config.toml
num_hidden_layers = 14
num_attention_heads = 6
num_key_value_heads = 6
head_dim = 32
vocab_size = 1222
norm = "layernorm"
norm_eps = 1e-05
attn_scale = 0.177
lr_head = 0.0133
decay_fraction = 1.0
decay_shape = "linear"
doc_mask = true
Each number is 128 + 32 x the weight over the matrix's rms, rounded and kept within 0 to 255. Layers, rows and columns count from 0. Numbers have three digits each.

# layer 8 attention output (transposed), 192x192, rms 0.044, rows 14-63, columns 64-127
075149114161114117127131127120160106160136093179118123119139149148093100155123113143145134127139170147091177201165120080143111099156111111171134114195128127139173092096195124166097144148119128
169166088140131105070149150129128169091115148128188127187132172123196125146123172149078099136088164118115146118056177120144142144105115198103160148073175157158102133120113126155099101132112131
101154090144065137167114147098186106107162125159101160144186122113135140148130109123176092137065099105151131117133155111132151168075129120121104092109151113149143115111170122146117107169097094
089167073140153078104107135112107179107130179097139146087141196138158151155098104191087138151083159154126169106131130085187110111085068100097146116100092118126129163117122149107149141146136098
093099112145130152146115117090119143119092129193141158040111126108132146134088132132145132145147152135085145107131177096178173181109140130156120082112104133119110125110173141177116122185091090
120131137109111175127140103172117134137167182111079142156179110052131124176100130115142170141116105132104137133110151171058100136154163130149171131100105104175142159123136115123112141110149096
105111158090131093085130112152131127081113131100099182114076175129170186162138158096135105092134141106147151072086143116074143133093149136089112140146169108149105109102122108097112075146169113
126105135154135135133107148143111097135115146111130107140107099104154151127116122158133070129162132160112172132110129132179082137121131141123133141121050104115139132131155153159105102171149102
114094158108118126157160158174151098119129129142131092112127134098151093102100117106130137128139102102149149132189103090172152123128162083127158084153093110144148143131136100189147079153072114
152099122137129145097141148134089159151091083101142069106076102175188108116130170115104178141113177101142135103132144114148123120102157107061150114134117104158110208138115177127108111110116061
103164139127137158143142140093137154095160122087121094107091170135163084189096140177127144160118088127172164145120120090174110117150127126153143151156139121112113119124155134059156138168144110
117130132110104118144169163141075177133123130169201139162138122123166099132074117114115118082039152133119137145096112141120127190117134153112129100137135140151089153095108153168131121119141114
140143094201106129152125167114125135107092127177098109140114183125130135142091120139121124158109159144161089107101138147133109143148151127179147142112182121100109117148186080077141162170165099
127085137132115190129122182165159060114163184173119126077139134117113089158101146106145158116084122093157117161112156101153164119110138115093153109106095138097145083132138156145097109178142113
123140133087141112147106143077123085087143138159127111116153136159062143132184121153157129072185055137093076167153111128104139139165129109137142137147104157094107132132132110153131136119129145
114162133159182137131121127144141092098134185126118133137132130112084129144153168158080145127135138142123097104146152134107083164173104099165113123116141096122199127179110088144124163142128111
140109168138156168132083128044185102144116099120173166137053159114138146097099095136088131107099085160097145111116090121108104089142147170145137125141060136098105114134187113080128079166154124
107133121114110130099164155080096105064092136112108128133121142135135063163118104134152144175081063126142124112121172121116147101066171119138155101155145147109149138125137119110140113131107096
124126137102074107115146108142110112080121119166049098134154136149162123177128080143131173128159124145137131135091119158097089068136164147146124150158089100097156116127155108108120139111139138
146133165178069191122087152166159169145115061117155138110106109136157106150074138133155125115112114122115214149070093097146174114124147145162148092148129140190084158113144138135141149130106070
131122137145102163118111114124107128146135109148099075130139135096127128112156122116122138122141084140125122192139155139165148096146154096148111138107110101152111143099092153126138113189146132
127156128167146143171151122144132128117114119118130129116119145124121131110107094139152118129158113088121142129163163167154076077110127133080143133165112119081158116127168188133078090145123104
117134111132094137084035137129149117092122141155096151133125137147102150135162124145154091163136131146140197111135077126124197161087090163133130151102150170107130115138150081151102116171092157
094119098138088113145134074112103129083106149183089174162138165066105155146155108107155148175121087126164107055132160148150142076109149126105137110066177129114155122078097152109128115157131092
103119156112096144131111114082118135131155077177148203075133115150113130143140139138121101108132132152107145154171114126122167123087113076171147083152076130152104121109123112137094119154098107
142106147176135134070104116096082158143080177172118100154123137142132127107170082101129129162106099128082166142142155152094128117144161082091183195175136185133128140133174116103111080090074114
189137102072129132113128093095144128115135139144120176174107162142113121163110129140113182087159100189142123135063133115151142150161138176106161100131112119151125138177159123152103145103134152
117160123146107151105110142032123121122122113122138137154126149130125139127076106109108142134132176182108159116091133132153127136058155127197109087074136109083159095131159104141153141124108077
174165169154107129109107097109136122175124138108203180167143128111108159130137149100124119123144132153153098143083151158133160102139097176140165140140119145156106178102043103114111133106171142
122090140096083142124151125140165121110124088114130139120147146153126105141085128134109099099131086154130151101164131105139155099114123145152117137135097136111131155190132137125156158115146066
101134107188117162170162177120106136105082162167135111101128098118107092147144151110171191141146133123070133119194138089196124152132180117197132177137178091143154147141121102111135131116156110
146064124150118105152169100143132149122114161141084087143099146077164164120123167142108103110147118112121118140160159120186123139157101141151138118097131086093189091125122117154118119125108171
107128110101121103124157124164120148173145113116145122140091119046110170140139125111108172132186117149122119129180118170139139140132086113118121117135081129128134175099089163141143123059131092
111141119113185127175132129110088164107140099114117131112129134143151148138127124152147090133164110189123182124110129109126161123120131127133143118139124127182094100156052103087112122184130135
138141145116121093148103161185121136118150100087158086119127093115141106163180131126098137159111194106101146101103173132133139164097138160149078091186154059144112074113127128109117132133181081
111130147109114085145164121059140134130098111091084104086088131155117132115171156106131098132157105137121106097158107148133141148085140131147164164144155146071142144119110136131175119119077110
155123104099154141151195141166106135118100110164089124158099180123167102150078108116142117158112101116093134121165126131129116141105142129165141103156075144122107114142138133120171082120129146
119095118108141120095129114117069163157120137126120139097092182191127137120125097133148136132069158128129163108115108161148076153103090127084119145155144150116096129072161149106136121132139129
178072112171141144085116128144096205118118115176111094109122168133172099126099107130072133149103105177132167177094106088110097177106102098163143151129093105091158123116136159107127139134140112
145155153113087097081118141155113145150154125131181136113104097170135095116160114135130114159133113097135117163177076099125066099106121187113165159096122094186143165137131176092097174110113162
085138106118166114133141086098143126121090155157131098084078166122150094107111159163134136119119081150094095095149136120138125106178131119138116138164156125107154167168086144137169164151146142
128165115110151090121181201130087090123089105153130139129123122112131103122101155159172155113112169107121134129135098120059105116160142093146141112137139158073152135095126134154100125121136147
145120119148150168150162131135176125131158119193148095170168116097116100067118123167132101140085160129164159121183095103190126105118118145157167118123108169114154150185054085127077126135127149
134094117094112134157101079222167063141174112134067096104089096134089125153161141091149138116148128125141100143129103138061139176118151107138170117111148131126059105153143119138136134133095140
119083078149082144123139126135136116139112160159096131165114113134143167132097101131159126119104138138172105091129129138147082175133100108121131112103123131121107119137156120080115125114118156
106149160136140096116154103114111100169142143074138148182144144095162098128087121147090122173097127113062137083099100132140166140152117150104115141099140141067141123135149132125150104097089115
114178115139114088139129148116129138138092135116107124136145137144148052159116025189093064111110087155083153154114142139089085128132101227171125171131168112145113116139153098166117121131075111
125095093178129154111096134088106122153132112155106167138136185078132164161201122092130136129151099174137134153139156127094136102101117131089118086119080092131120129138165100104089175132103116
136118121177119116114074109156145139117093143131086095147102150131127145123106099173145071099108158163135132139118061141109045112166097129164121172101103096190114156135058141081130090136168106
151090139116138080177133139158147118093121123147133161127127119112162074109120158129151120168205130092145137118100119181104131108129166146095094136150139137107107119118142154140124114096157104
# layer 8 attention value, 192x192, rms 0.0356, rows 15-63, columns 64-127
114155119073141145132175161157126111163111093094108164161165116087166129170183097137152169115203177094192152123122129183089134101185159143112145136129128112135126089149089144124150192111125110
110155128142120146119165073174131131134164148143160130154106114111127168092140135129145095111123135126113082097146137127078110104134134121149116090122105112107140155106104090135120091159117147
119122122085131161094125133115133103101100087109136076125115069083109060159169140115141174148153165092117152077124156151139073138143065127176131128138149105148142137150062145154131126138183114
108130169155145119063133153103084153072143119131116102116085135171098119102161142136193150110173127130147108157144145142136109106124093117163130103140128126116106172162113119119151119181112130
107116132091104147130201153163141125088081104114087156100146120132129119165117093099124164175086149110150110209101067102117123133153120168161147074172150124105167119124129121108130132175177120
095117145122137148099127142094155152112122146119127121099166135122188094115125138158115197122097128099174122110168139103087116128177154104108134100084109113146146121119098119134131153165147127
116148124097132141154129129138108098121164086112118119126127126141098146087150100128146114114113124124098144123195144126165133121109104161101132155141136108159114150133139125124100130099133084
084090126124124153169115117159122132141166173121162112106123135162083116095170143121129087062110154145118065089140173110151103103140099154165136129152160091079092156151127124139083144138067173
118079102097152146126120128129165091126127161131135116143132114180125075122128156175136124086101149178149126110074114114183140145095142106097150118138108052128141117110096104182164098109141045
087100188106116115134156117107130143145096102121142067164129125091133182145114131168180150125154136128139102127165167073154166106155136101078098108147108164123124119127130133113128120147117131
147152123113132177108166092137091123151184184137159182121119112126109115097116128099102137103162162168185104150071084157174113120165110080153154127132092103122096137133073126136078118125102163
112174144175086134130204115170093144193157104124141106184126135097182096111091146127156152147144120114166119151135129093135188114080096089093075127133088177135133113106056147072165142110080075
147105137100145139148166099122129136139124161176128143144086135143143193147147131122105151115120153125155074101132161097087149108153173133117106128147103115085107180111116124143109120083145100
135113138159128155150102095099151108186102149119129108125126126140121195120109136196130122091135120134098094179140137159114133131124151139142117131132132158119072131168142137093147126078146124
099152126146094094181132128145123134122174157134111159147181145143175101174130122126164143124122095147133125170120130126157130110139136133152123135157165146123108172106119095132146112152135074
103145148120186101089113133104163152163119174121163100127118144130126163124117096134162092111083091090168090092141170123156178086119147111081110115144103129129204048154107189108115113062132158
112137189155106101086123100122190117150102118138085124156061151097152154125129107111138150133152124168120098157159130150154158116169141146171108139154112076128111164144118113097172092178139110
134160109118160107160096126107154138139134156134125115132158140139178129160107171076156115112141115162120098149121138101131131131123157098145165125143131164152153127086165150167177180113122090
167102093100175143113088123169112164123136141088109100131150172161104087051119164119118117091140124145104155161124107091175138097119172073111089173137087140111097117145126144151145093137066148
101130150158122109143137166122110156103160123126102109117144128145164135122093136183142101138106120180124158115105136101113122151109057109084161144125106177085112123116075106088134155117111121
096111161137095148122129146129135093105142148119152140138155139139112103109134123154112167126067119110135106108112116119149174120166116117134138109114123130166162100138178108152133140157176117
153148087070120132110128139113108085087177115168135148108137160166116110113128095093101175177202120127144110153128122123061108114157180121109132126144155113170104152095130162107132127139112111
122127114167155104145148074135123072119134149085103099098164130118133135123080154118084121102163196120091049102146140156100118102087126156116121136120111166173102103102105086129163124156121102
092106116148134179150161117098140160155093164156136173138112092104120120122093080130166113142143141133157111119096095089123150156125072122092144140201139075148137140134090217175066058145079148
148168122117163133119133105142098142094123132125143141098075114117138107142120147114150147127123115186127132121157088126073087172148169127174115081095161088165109117148159130101174129103112150
120176158160082240179085095178137146119141095165180107075155113142155112226126118099173117110140113143113128086135109086128132153147123082119092125121096094122144135055099128116129115094043167
120121068147140107151105163140143151052163100117177105149085119094117118124093119118125143121116093148098178103072149170164163160108100114139143149148139137179162132084163161131090079143081150
153095123117164152106122151105158130083111123125125107148108126167120116111092156179115150129062174136133114129152078122112122110102128102140132149119128135100120124130145159108127169104131138
146128140127158161109099150129133116123128141127101112109140165127162108131101151121184138128060162109118115107135116169162139169120121114101137153118090144146140166121141133133115088141136158
156092065101125143115122135128074168114197127151128130130160105088163181168170117082140112165122170124123113165079124129112138144170085095181080116126124189149192115096181147113170135130136091
118176142115102146157150123133122164142158115139083158125061121159169151112137075127095132155096168093122167188069152164151115108113102153136096140134131137140172100150121091116132142100124128
149074110116180097106103153074106092113140081132109129132158144120094137110101087171198144062135112120188180121131139136123139094148124155128137129140091117094094105181110062140097149177126089
136153091150073119145084106160136143143191152143144137100116124060131119114098136119103094153140125108155110142125101146092121124162133153114131137132105154149090167054110173150112135137115108
103108116116136085129150117106121140100091107144132132126125152105122159079136117181114143083126101092172195115118141166157113093142182132164170150181089078119185135112155128099149131133174088
086122110095150108094128104116134119071118162131062136084160132142132166113117102156138095145166148117088150109094167098100138156114147148119101117096103143131131170118180145110112153117138099
147140118153116138160065117134188099128132176152120162103147109096092163115174140041129158098103103111079118120096151143095122153149161176102139158121127124171142076139117123153097117172123161
133144118116137109148111122084118124105095118132175114110141151133088058162132184074134135120086147145159135124140122163128123108147103222139139132176149033194163078117176121150128099129167096
107180120136148089103123151139112090157133119177163129147066119103080169125108102127129186070127165140151201141110133191103103128129155126126121103091125189096159114154152140156114088074131142
114133171126101145098141141106112106154099138149122113149124071114176077128185165169114189128095133144107169115123128086131074097133111151106178128143141104079165085153153113184145127122067058
124121135112115159118110063122138100149165157091097135116143166159166120147138108113121146119118155114129099068175145148153123168134113168144164107148125166118127142145094154157105103139189171
093099162165130177112179130088136110126140138164108163123144096094143154142141116071120175148115113120175112129115132163162147136170133107074094120118120134111124142165119134162133147138075119
113081095096110124093172142164156129188133123177126128157108082127130087123131149094202143129137108136127129163127139157134111100164179085125106099069084145155116157116157142127104110208111167
146151128127095099118098111130107119135162150140095188121117095134161130124145171159111120080106169145105121120113146128134138097121142132134079188144118036174127136170142113094122128104132105
110110101140143149122080109091131116119110145161121124129094132086077140158119120085091101131082146104084114152139108165097172148132176161132148143123142147125116080125107101152172165098136145
164124084124153151146117088118183126107042068114129144101067118158162145164179137163142143167114104116133146179134120172146113136166110150147125111143117085148146079137103134102143086152187162
154169109129090125113129147122104132101126128160122125170106211150157189054094105128135147144090087183151118090134077076143144119139117124134102151117141168121139095059117134171117177160102140
084156149106125097192164122111118138173139133169119104132151144077119122153124141186159130160101173144154107092119102149100157169149131100078118130161080117148098120148126122176125097124171123
157174157137109149137133115119121102136142108084142177125084127158108171101129108159111148094132143125146126140133100126102124101106120087116169152157166125056112117129156111144118112083104129
168143178130102154100094193110123133085088141154141137143120134132153122112147122169081159104139093120146130136125137139107077108145107109117086164127113084122122185127106102111140121141123113
# layer 8 attention query, 192x192, rms 0.0357, rows 32-89, columns 64-127
143162123119102126126149153149107123171097141116122154099098144149098195132163097143140118123133118139136124141126128128146118167163092149102147120108126107108104143147150105112103145086101150
123126136152118126128140138151154101134153134149168107126101105105126084149172125116145142128141119128151080164157111091120173087129151155169137135156111143148144156173125107155127119099113113
087127131128119095116120162186130134120143116122115135198110134137168146120085128131125128065121102080137140168087161120110169166114123139169147149088165161119061095113192113156145143137104162
142141133133109085152136145158145106107119106148175156119111153123164125113102139154112145123170199152121117154102125101148151111113117174101099092158128076137123130122159075132068080155105129
155128135132143143077099158079147132111095134142138169066126141134132140121141144046107150158089106126128118083168124101114093100108125179130149111174114095152104173136149091099080141108145101
091127140111111186105130105079129107135145137094142127078110168142086159116144073103139139162162152143115170109146132096122134093130109114151127123101127120114136143129098161120127117120113113
136134158155151162073130166059086147141119121129166153081103208138126119119166161010139162136154155060125142064180081114080189110041119160137109077125188105100134119118180089142092125082109145
120115182055137170055114061080128094147143110089155117073105255174038094096177119189132184142126130166130160130139163108168153099090100185140128145189123124131125141178105192107133085142086082
164155138079133115119129119091116201111104124102128103098072173092139118141156098201155113111128133181177121112106141177092071157160122151131151129133133168081114110120102121168100107109133132
078144137060129103162161163147105095144175153155164119159144142020150168155088162149071135094087106130092129130144150122184156151159130081162103129166134189131086165104108172147132149146131106
129130161126135080119106080141143064123105091152114153142127083120085101127137149147160188140120105158170130165054093125112100144154141077195142119138136112180059146133100129163099135147106145
189041184157105134079182171088194152148115061141128151112122131117121078173147076164139148108111080136105141141144102130165180142179136099116153111187093088138125125132146139101225126173169075
157140097118129093125128070140124125137148110159133130163136158168131149172086161164108175167099180166145110074107093135197106174147116104150116117150091112120134166138186139129134114135100102
134120142098153111139127119124116079158135089143143122087117097135068104137135083134135094076112145159066122156153104136126102133164163113112066140106151124180102129074147164147125115153113192
151088163162165122125152078151115129131174163107140149161096082073163198192146087127085066132146178095107101133088103139125127138119168119197163120121113164134170102106179115126189129107115167
092136107107147098138074146107112107137165168132097076179108060122072144137137060088128135130111153145164090108175118070087055140181126099170149102155150120086177135146125119152183148115129104
102178118165139148137167164159137118031107120127098156107133152092167148159104156149137164111140098196108159154085107139114063104166154125139145133168127137162056105077146217110122134120096103
153135113109153202110161110153112133136100152098141191094085133090146120150177120121149139131109124099102133145151166155135161169126139149143097128090170100180148152170148107174111148100111124
085074083072130133150162091063115196096176118125160115144137161123147093134156136171136146135125164170090061143169108133110120123127104088130154117139124087068138162111152141073101143129110097
105148143154094163154101106068182155112131155087140149153145164187163082187159118159132078110084119120143116190109116114114094126200117137073174101103118161160091112135145133168134136140088131
133125155101113113111065105157187140099072131127134121168098090178102137123116101152152102155113187116107186119196086083092082170147151117186127163128111104048121104141066113111107149172134090
082126155170105107172132087158151117121110134178171034105131104181076150138125114133129113125140082107129068187150071110126078178157166139084188137194108103163172167095158110130158126119157121
157171139183147141096139100077146135081124140143138076122141098192103102060127108172051143094136117116090136081126104097143151164093144057169091114148150146129203132076137117146089225138122154
086117129093140161146107094122132115169123124150141106069095094101124112128150120149144111120092109117123060141162108098111117052143125153186169225173112138138206119136103116132151122156094151
154130112105161108153109108145172144084168127135108157126109092140086188156166132094169128135124135123116124157190173061116136157062107086073108143098091134093106140040115109151079105133105097
107082132184147150112110150213132134141069161118071106128108153084154117169177075124111098181155086105116145164138147108158105169175116111177142099113201131111092142097113083114092111120179103
145117116135107142070103185075127115153124107139145107160123153099099121079109108138112068111111084145142194096149140113132105120085173145158150106164149165075133135156180138140092149094089121
132126144136110157158086087113156126108147137083134152159092118139066103216083136108114146145051166167119158094146140170111130168130120106118164131104146135137168152159189122169136136101160138
138082130107090166134189120111113124094165097154066077183148148084172117088140170130118087157083158084183100155073133098108132167160116172122095110070123130136120158138104157156107148122183179
123083136129071140187094134143161069148152103153131089125150147090113079143113122145182090138183100114156114132074097141097153063105085159115118140127156130144071155133138159141118135121094180
137127159098136176099097132101096152117145131117166183151198131135138125098103112169087131127093142145085095069088147113115150109110116137081099114149065198103124059109158149079125079109118044
105153159130094125164123149088155152156086097162157090127101118111081103126191188086180128095134172129129123146154146070169146089113123094159145176066145085195109176141108104160144209124129098
136163063153088136172105088118134173133088107134180135150098168140138137140157134126109167164127094167109074116152134124060120195106116122113138130130182172140087165152141165088103115107072131
123126128131160066109134112109151138069102137125126094119133114136120163096162121085145130151091129113109131123090155109136135118135127118120107115169132106130111118138126131147136167111139179
115164133144104158137179156154099162138161058103154111100106196168095089097141118144099111155098173157108129149117130165164121093145161157132142065170165095097162145142098161106121066121152199
118137155109134099108171100088145119103145095091112129098133106114170076126148118101098128126148098131131112134129090095127112161116133138157149153133153167116124093162100104122114104110065119
128126118095102203141092108113130103118137157147121088137123116134132140148154155117114108103115191136154186122126125176106173104113116130137140112106084114082087173104110098146117080164117120
096059109131120086097144152154140102069085015141101074124109247106143090147100119124147120164172171160099146070122135153148099047131122166188142140159139123118089144143115120081147085165136116
149114208126106024134105154165158152103087104074152153099123138143170136147103113141076161140115082138084131107176107163181109171134130146182146117205144106120128118173150126089142144145125096
107181129139073166102063125122132150109173202161137168153145027120143155097158113126123060123091045104145143187092143108112165165155170093084170159089087178110127172167149112140149110155146125
163184179106152085091147140105159124119112207102188056181119106124154094101168108138118146101145114119128127121183078142115063133103129114113138115181097125169114140117154150091096085105107110
124086134147092101190139170119169130110129091095149113144149065143156117152171150174156129112118175148154128108201070178165181107100095152116086085110134174132173157143104108163140107146118169
061122122165174155176114175088144131062158134130192084183109129117135089080181168073158155039126130115082094076068122198103134089114155122182143064061089092107069105169158126107199141067236139
088176140128123137156121163170118140098105153170166136091107126100086128139116162066138102110124162111183161129117119129137160083119223161124133119119170190115135160128143151090121075127090164
132130138112124192135108138183110164163109130062103162151103137093114135112161184101159094161093141161134101171113124168130155196081098184136162124132074134109139122114202114093166148132158136
143110145106112096116075127149134103117107133147182139164072186071104169140144121189124125105125117077131139154155119157132131109144089144086168112128121193124166113115158153147154111132109142
080086075126108119076115115135122119143168125137072098128113137144060145129133169060118156180103122108116147171073193184127184124144153130095105038115139125164188128204054146129130101150153162
190103119177134076110145165161142137108084137067094066150206085144139081126144111111137153113127129114098124085127115137109119167110104144124125103119133151116152144093165190084155179151161210
171039095099116127168082156149147135105175131093125107140136104161153106131112130133151142150137127160134180097135112124137112139131124114158119139111089038126116121092084078137100135106146061
090100092115171090177177142137138138139181136159129128087200173150097141158157051152162059159138112058084150099204139128141094107106099149083076157124155091086159156127111100111158064160177112
135067105143104195130160114149116107116132093118118048115114132100144036146177121162127104162117118087141136141101063069153180170125108130141124102207060156092097116139114124107171183098121105
123079154140113121169120100178107116121126158143112141147168146118090182116055196108118150142125114141177158143147119090178117092144052133124152123134141065139072176158128107120096169186153119
167116085117142129096163107083161106076092203084101160096115093184079122095099135137139151085151141120141141161054147133134081094094062134168140172213090130067151197134194162133135089181040091
059135165117141105113130161078077185097174127128159149109170102133179040136148117181138145079106109142201120100099133088103138140116128134125108131071118120154195145083119092143147100117119102
123133152103129157152150160118174113116105153109089100174102135126138132129148116097152106105128142087155158150127151105128116110169128134116160158065108107129122102078086123214131124134161131
174138131121047051125089129140075109114135119148111090195082123162132151194079077159088047180139095134140194132166113132153118121169057170196144161135232165115134165071112106120121118157104094
159127110145084151094134095093208114133085086111143153126149120150119132152139109119137142110155176093170162172148114157139097025157090125110191111200089155154140097160144131172114074141147107
109139127165122128127224118116135131132089065112113132086127099132144099113142078126042126162139200158083100109121126113082175125103164158171173157141104115133162083117069116113115138133157130
# layer 8 attention key, 192x192, rms 0.0354, rows 32-88, columns 64-127
131119133113165149140179093139152077158110135144132144118101088133110118129075118123126168108098112130153084142171123135107147107152129114106125097141118123101150137130086117099039095119134143
124120123141146095168155162112120151102136174157128117143062139104138143130160152101124077112097127147149097116165145166141109079117131108156092123141115094154127139106172154136094112146146159
189198172092074141159147201174155100159160099138163030157112134049148129144117151135081136166096187135181118149118194137109117086147179161072110170162133107134151084137110175100078198123118113
107151174089122076101133120156143166158150154114142111110145149171170174144151140081111121158194139061134094098119154093115085151094159092138149182104061153117105097080103132171171126110124125
082085052148142138167063054129140138073138171115105167099116146197069183109091080070159121182163100171108140094152087084186149203077131114157150087087176170136129153041128108191138129158084160
151119152152073113135127149146162066135179080129110145136131095075124058125097194150121091088112126114097110126092116160120112162145148135142048169181066142151113136147132157097074137166131112
131176119121236155096138097135097117183156153094159136086110177184093145138075127067143157158172163092133180062148108111179178127080130124098159135127167106146199137123137146188129076089189094
183144206173073069139151128150185185085136072101117108141159019099170122210125158155144134100136137159137135187155139179062080133191139098121102155140070188131107155113130161109155195106129125
143137111132141071096138073099124112113183105118146145125092146082108096153148143082172112086201127155113135173142060086111155098152109062095125100190126146133070089107122099094133145083113099
139115117135067163071115068130150153033157105100162136119195223180102100113135093075121183100113203111057125132172067092088103102114091130168168110088124061127141156133128085103136073144044109
079106122115120129089136104071088095165114141083193105130134116193202091156162152104098102125091145064226101125189114091092144145112103107101155105167150082109153128164128123077140114154078140
105149067132107178127146108154136096092122184139167107132149109181145088136116112096114148124093212105127091122110119169106135126155081116135076125196126209115130136172189153156139186152131116
130146106093080159160128170124126179133068137112142156091097155031118160122108104113173119082105119146191083168171174066109137172112123121087163154149122100136064138128115117134150171065106110
095145148143122124161129105145077167157195121131153118125128093166143079158156184134129088111086134109153104107097145095145184084094180088139109111138134136164135181085168099091158109126179125
170132135135090095122104128133178187168122147116139090119067117091097183139120110129151142150097130202086100091138106125128140156157098157133146165163107139164165124163106118168154084138106102
118186096138175099126124166149187104131154132108110123135235103115128095067126203199113153136147133154118162143134169159120157127157156074082092106161081128123141148189141160213149118133147106
077102081147100142133091091126148165151138140165151088088107126190197093111210085129142080114115096183106103133168090065163130170137110144144133121135066113135107166113209097149084153088115170
101123134173099135194143192161101115114181090140140109140137145128112142104176135135112100157091163147133115097204120088158121118142040086160174151091134160188130164111102149103067124155150098
117155082146146064179090120089152147102164130156102169132112182141114202091120168086113111099126056141115062225142104070159145084129125104127147099105135120105098106084094175142081133156070185
081156099114111105086083153136098069141193085067105147121112179136056185110090138170138132088180139123113142147113107144140141119144130172126118141167111131117160101140165197124116132098119108
069156173124103103082157124124118193153123104100117103099153164121132115098127152092103140079168152136163125127109160068106172112098050117146114133146122124129141154154135171115112134120086110
071143110138133096097150146138128075146200166224117071125133135093161132127145147143124175182174178169147120111133147121118082151118155113086097120152140181159149112150195190191118105094148126
146140166139120167133130110087138087135148166176115148175139113164131144047153196150195127110135163155135144132103104129125112165148102093173143150075096127182088096180083084152157146153068096
058073143165134154120144157121171117117139161133097125134166161113062102124127168160162144138128100080063141112111142110100160104156125154123112205106134169096107167146169143108168108109062052
163153132100122097127151101108122079130059111087136126178120158112186169140088157195111127111104198126093132087084181125127173097080140126127139120134126122142114122101153147058136149106127091
164147117096110173075080130169165195117177130107117174127146135191116108175130157158065132128179154071129201144079119126144143121130106126112058119122063164106098161163111148105073119110138096
100153119186154135111129129169137108098104145090173134124190129119045161134102107083137092125155141148125127124144151125117096164149105142124150151090211137114085191111093132126112180204092159
108123110198178148152147163148137137095175152139101177064148109108163122101121166158134102089161191124143138146162123134115127140103115158111168140190148067184099130147044109116081131165107071
133077094112154175093160170082168097109109060130140162148083185065131144122071134108078138167137120133163117112149162172180097055121158178162118132106073047088099177171075090070129135162143199
162166124079120119086158181159111141082160092128187125107134154081117111161135142086132162138059094174153195129142135130105066166110087172170153148164173160110126161113124101159132210096126149
140145119113097190154081140107149153145123127145131134045127119086127135132149125055114103141158082089076098109162157192122140130147155098162153118177172100078107115074117074163128132141102135
077137137149157101120137100143097095143157138094146131040110073182140120125138163099100137173155149129119190179136134068112132146095130145107110093133103194201176108135118164090127123060180101
138143127134137145124118116186110149118090098128090111176136128140117149107135128118084128175105075129121134123157115150112080147114129165092144150123131130194117096147142099109129145142173152
133158117123124100109145109112107100180132123120143149109106160168150138121136154108078120097125141125096093083177135107101130103120085121111117094114134119129131111091131127147148146121166152
133082174136127163128116130125153158151092082094120126129098071147155130107082090114157152151136112133187100151085113077126072138149163103090150072116119137140075122124109090126134175118178102
122124168087133150174129086135175094149115121089133153147118120150085111040119138163140213155134121132143139089124138110098135144109154128152074116095138134116097109170128095122167144169172120
145164151153090090186079137101141090135151118117141090125126104126113140131079071110065180129101079106217122109163137130130073199145141112200125141124077192125069162174211071132126198119130147
077128074135142181129105149122058134144155096178153177101194156074138124123109154117133151116094139168121165146119146188115152102121142112161122114154153105119140162141073063139098104063141099
160113061063111125113114079104154160112115169073080095110154066071136122185188096160123121137175101151140075146071120110166135136141153090099103064051129144120172152119119134194167084174139145
145108131103089099198067163120139115109067167076104095154131117171123106142132107148180112166155168156114078158133149061138096140104153190145162099121139165114113151102139181144182123204071188
172162166153090093109081129068158173125174118108119124118112156115135111111126133118091090139164129157108172134139131117130082126117184119132161142130100079155090174108131116075151166140127088
123168090156118083115141104120076084152137155143155123189096147065186113114137100152159112120169137157161037135056135085148172139146142156140058159075115244148175171139154081157103129082159124
116103148148127180185176193075107146083215065154204147083123074126118150142169152127102101160113120124164174153052100149135131156110144124105105121147114123138101078128084062073161159109071126
114124097203116101072122188153215179097100188156155129108127149118151151159171117178168114141099133082178131136124111094105098131156082088095134133128146138199179106178051164155106054124172111
072134128121093123136097133119141093099168103069121137174141174156174126099107179104154112108167126141151123147147149135133173166182067090080160136123164112114094109149122084195158086096095110
163122128077107099145119103111156097122120169158114107158112146151094149064102104127087154088117183123154065145146100150150096138141101096102095203120121157125126097122146150120125149079081115
181064074154084153076161178153151092096124164104114119090039105151156100170085134119158150131115106117181170124152159100125142135155125054138135169067133127125136176157079084100106155185135130
071139139085147146138113184127074169155181144102107109169066078137150161105063103137124108150078105121167113068119128118184125089133085200099118101101175090167136091110174116142117125061102145
121092098189114124117118108144116163139141160093126143132120115151137138069085125109090137154158190125162130037082106158143149125105180128073114066055157127068153063103114105145087161159151105
099160072083180110122122131137124143072147165158135147060155150161103113153205107166189134089119204133108149176122137120144092133144119144048133067129112084109154163100099104095097117189150137
140148142133124171200168132152114105113147123143131095152100165180113130146135123149120133104135254127134095142088114148116146084140111116103118143093168143119086145074133120141133170113078147
145123127130179166130182129076174094148130085137111114130124128129101088155090116100149132217091121110173167093085135126098123129169128106108170067136102150120090093214132088108069107130192074
054125151117082101123120169121170083151116164149104091116139108196197120100058089183133158134149179108115144155104114108161124139085120055178157120179091131084114096115173141129117130156135096
143165175140071100145078137140139069124073164123173146161117067127123123125151124145131139094118076148137157108130054100099144171064124151064134119094139155166190127091136147073141121143157120
170107050101115129122148140124118105090122158094139138126108124101099125093092117105150144148127090168154112149168094139107074125153183188150082151087164116223062111099129110129103106145121150
124160076072185098050078135134145067203092142126062071181129124132112166074069082149149111226118169056090080186107091159138101071179123120135101083133139080115122146131130118165133111098153181
102125129132104152087114111121098126152140160139118110143106148184062059100093097104184086166094148130140114136129148171100157095120162098105209168130063146085105176171135135162114074155160109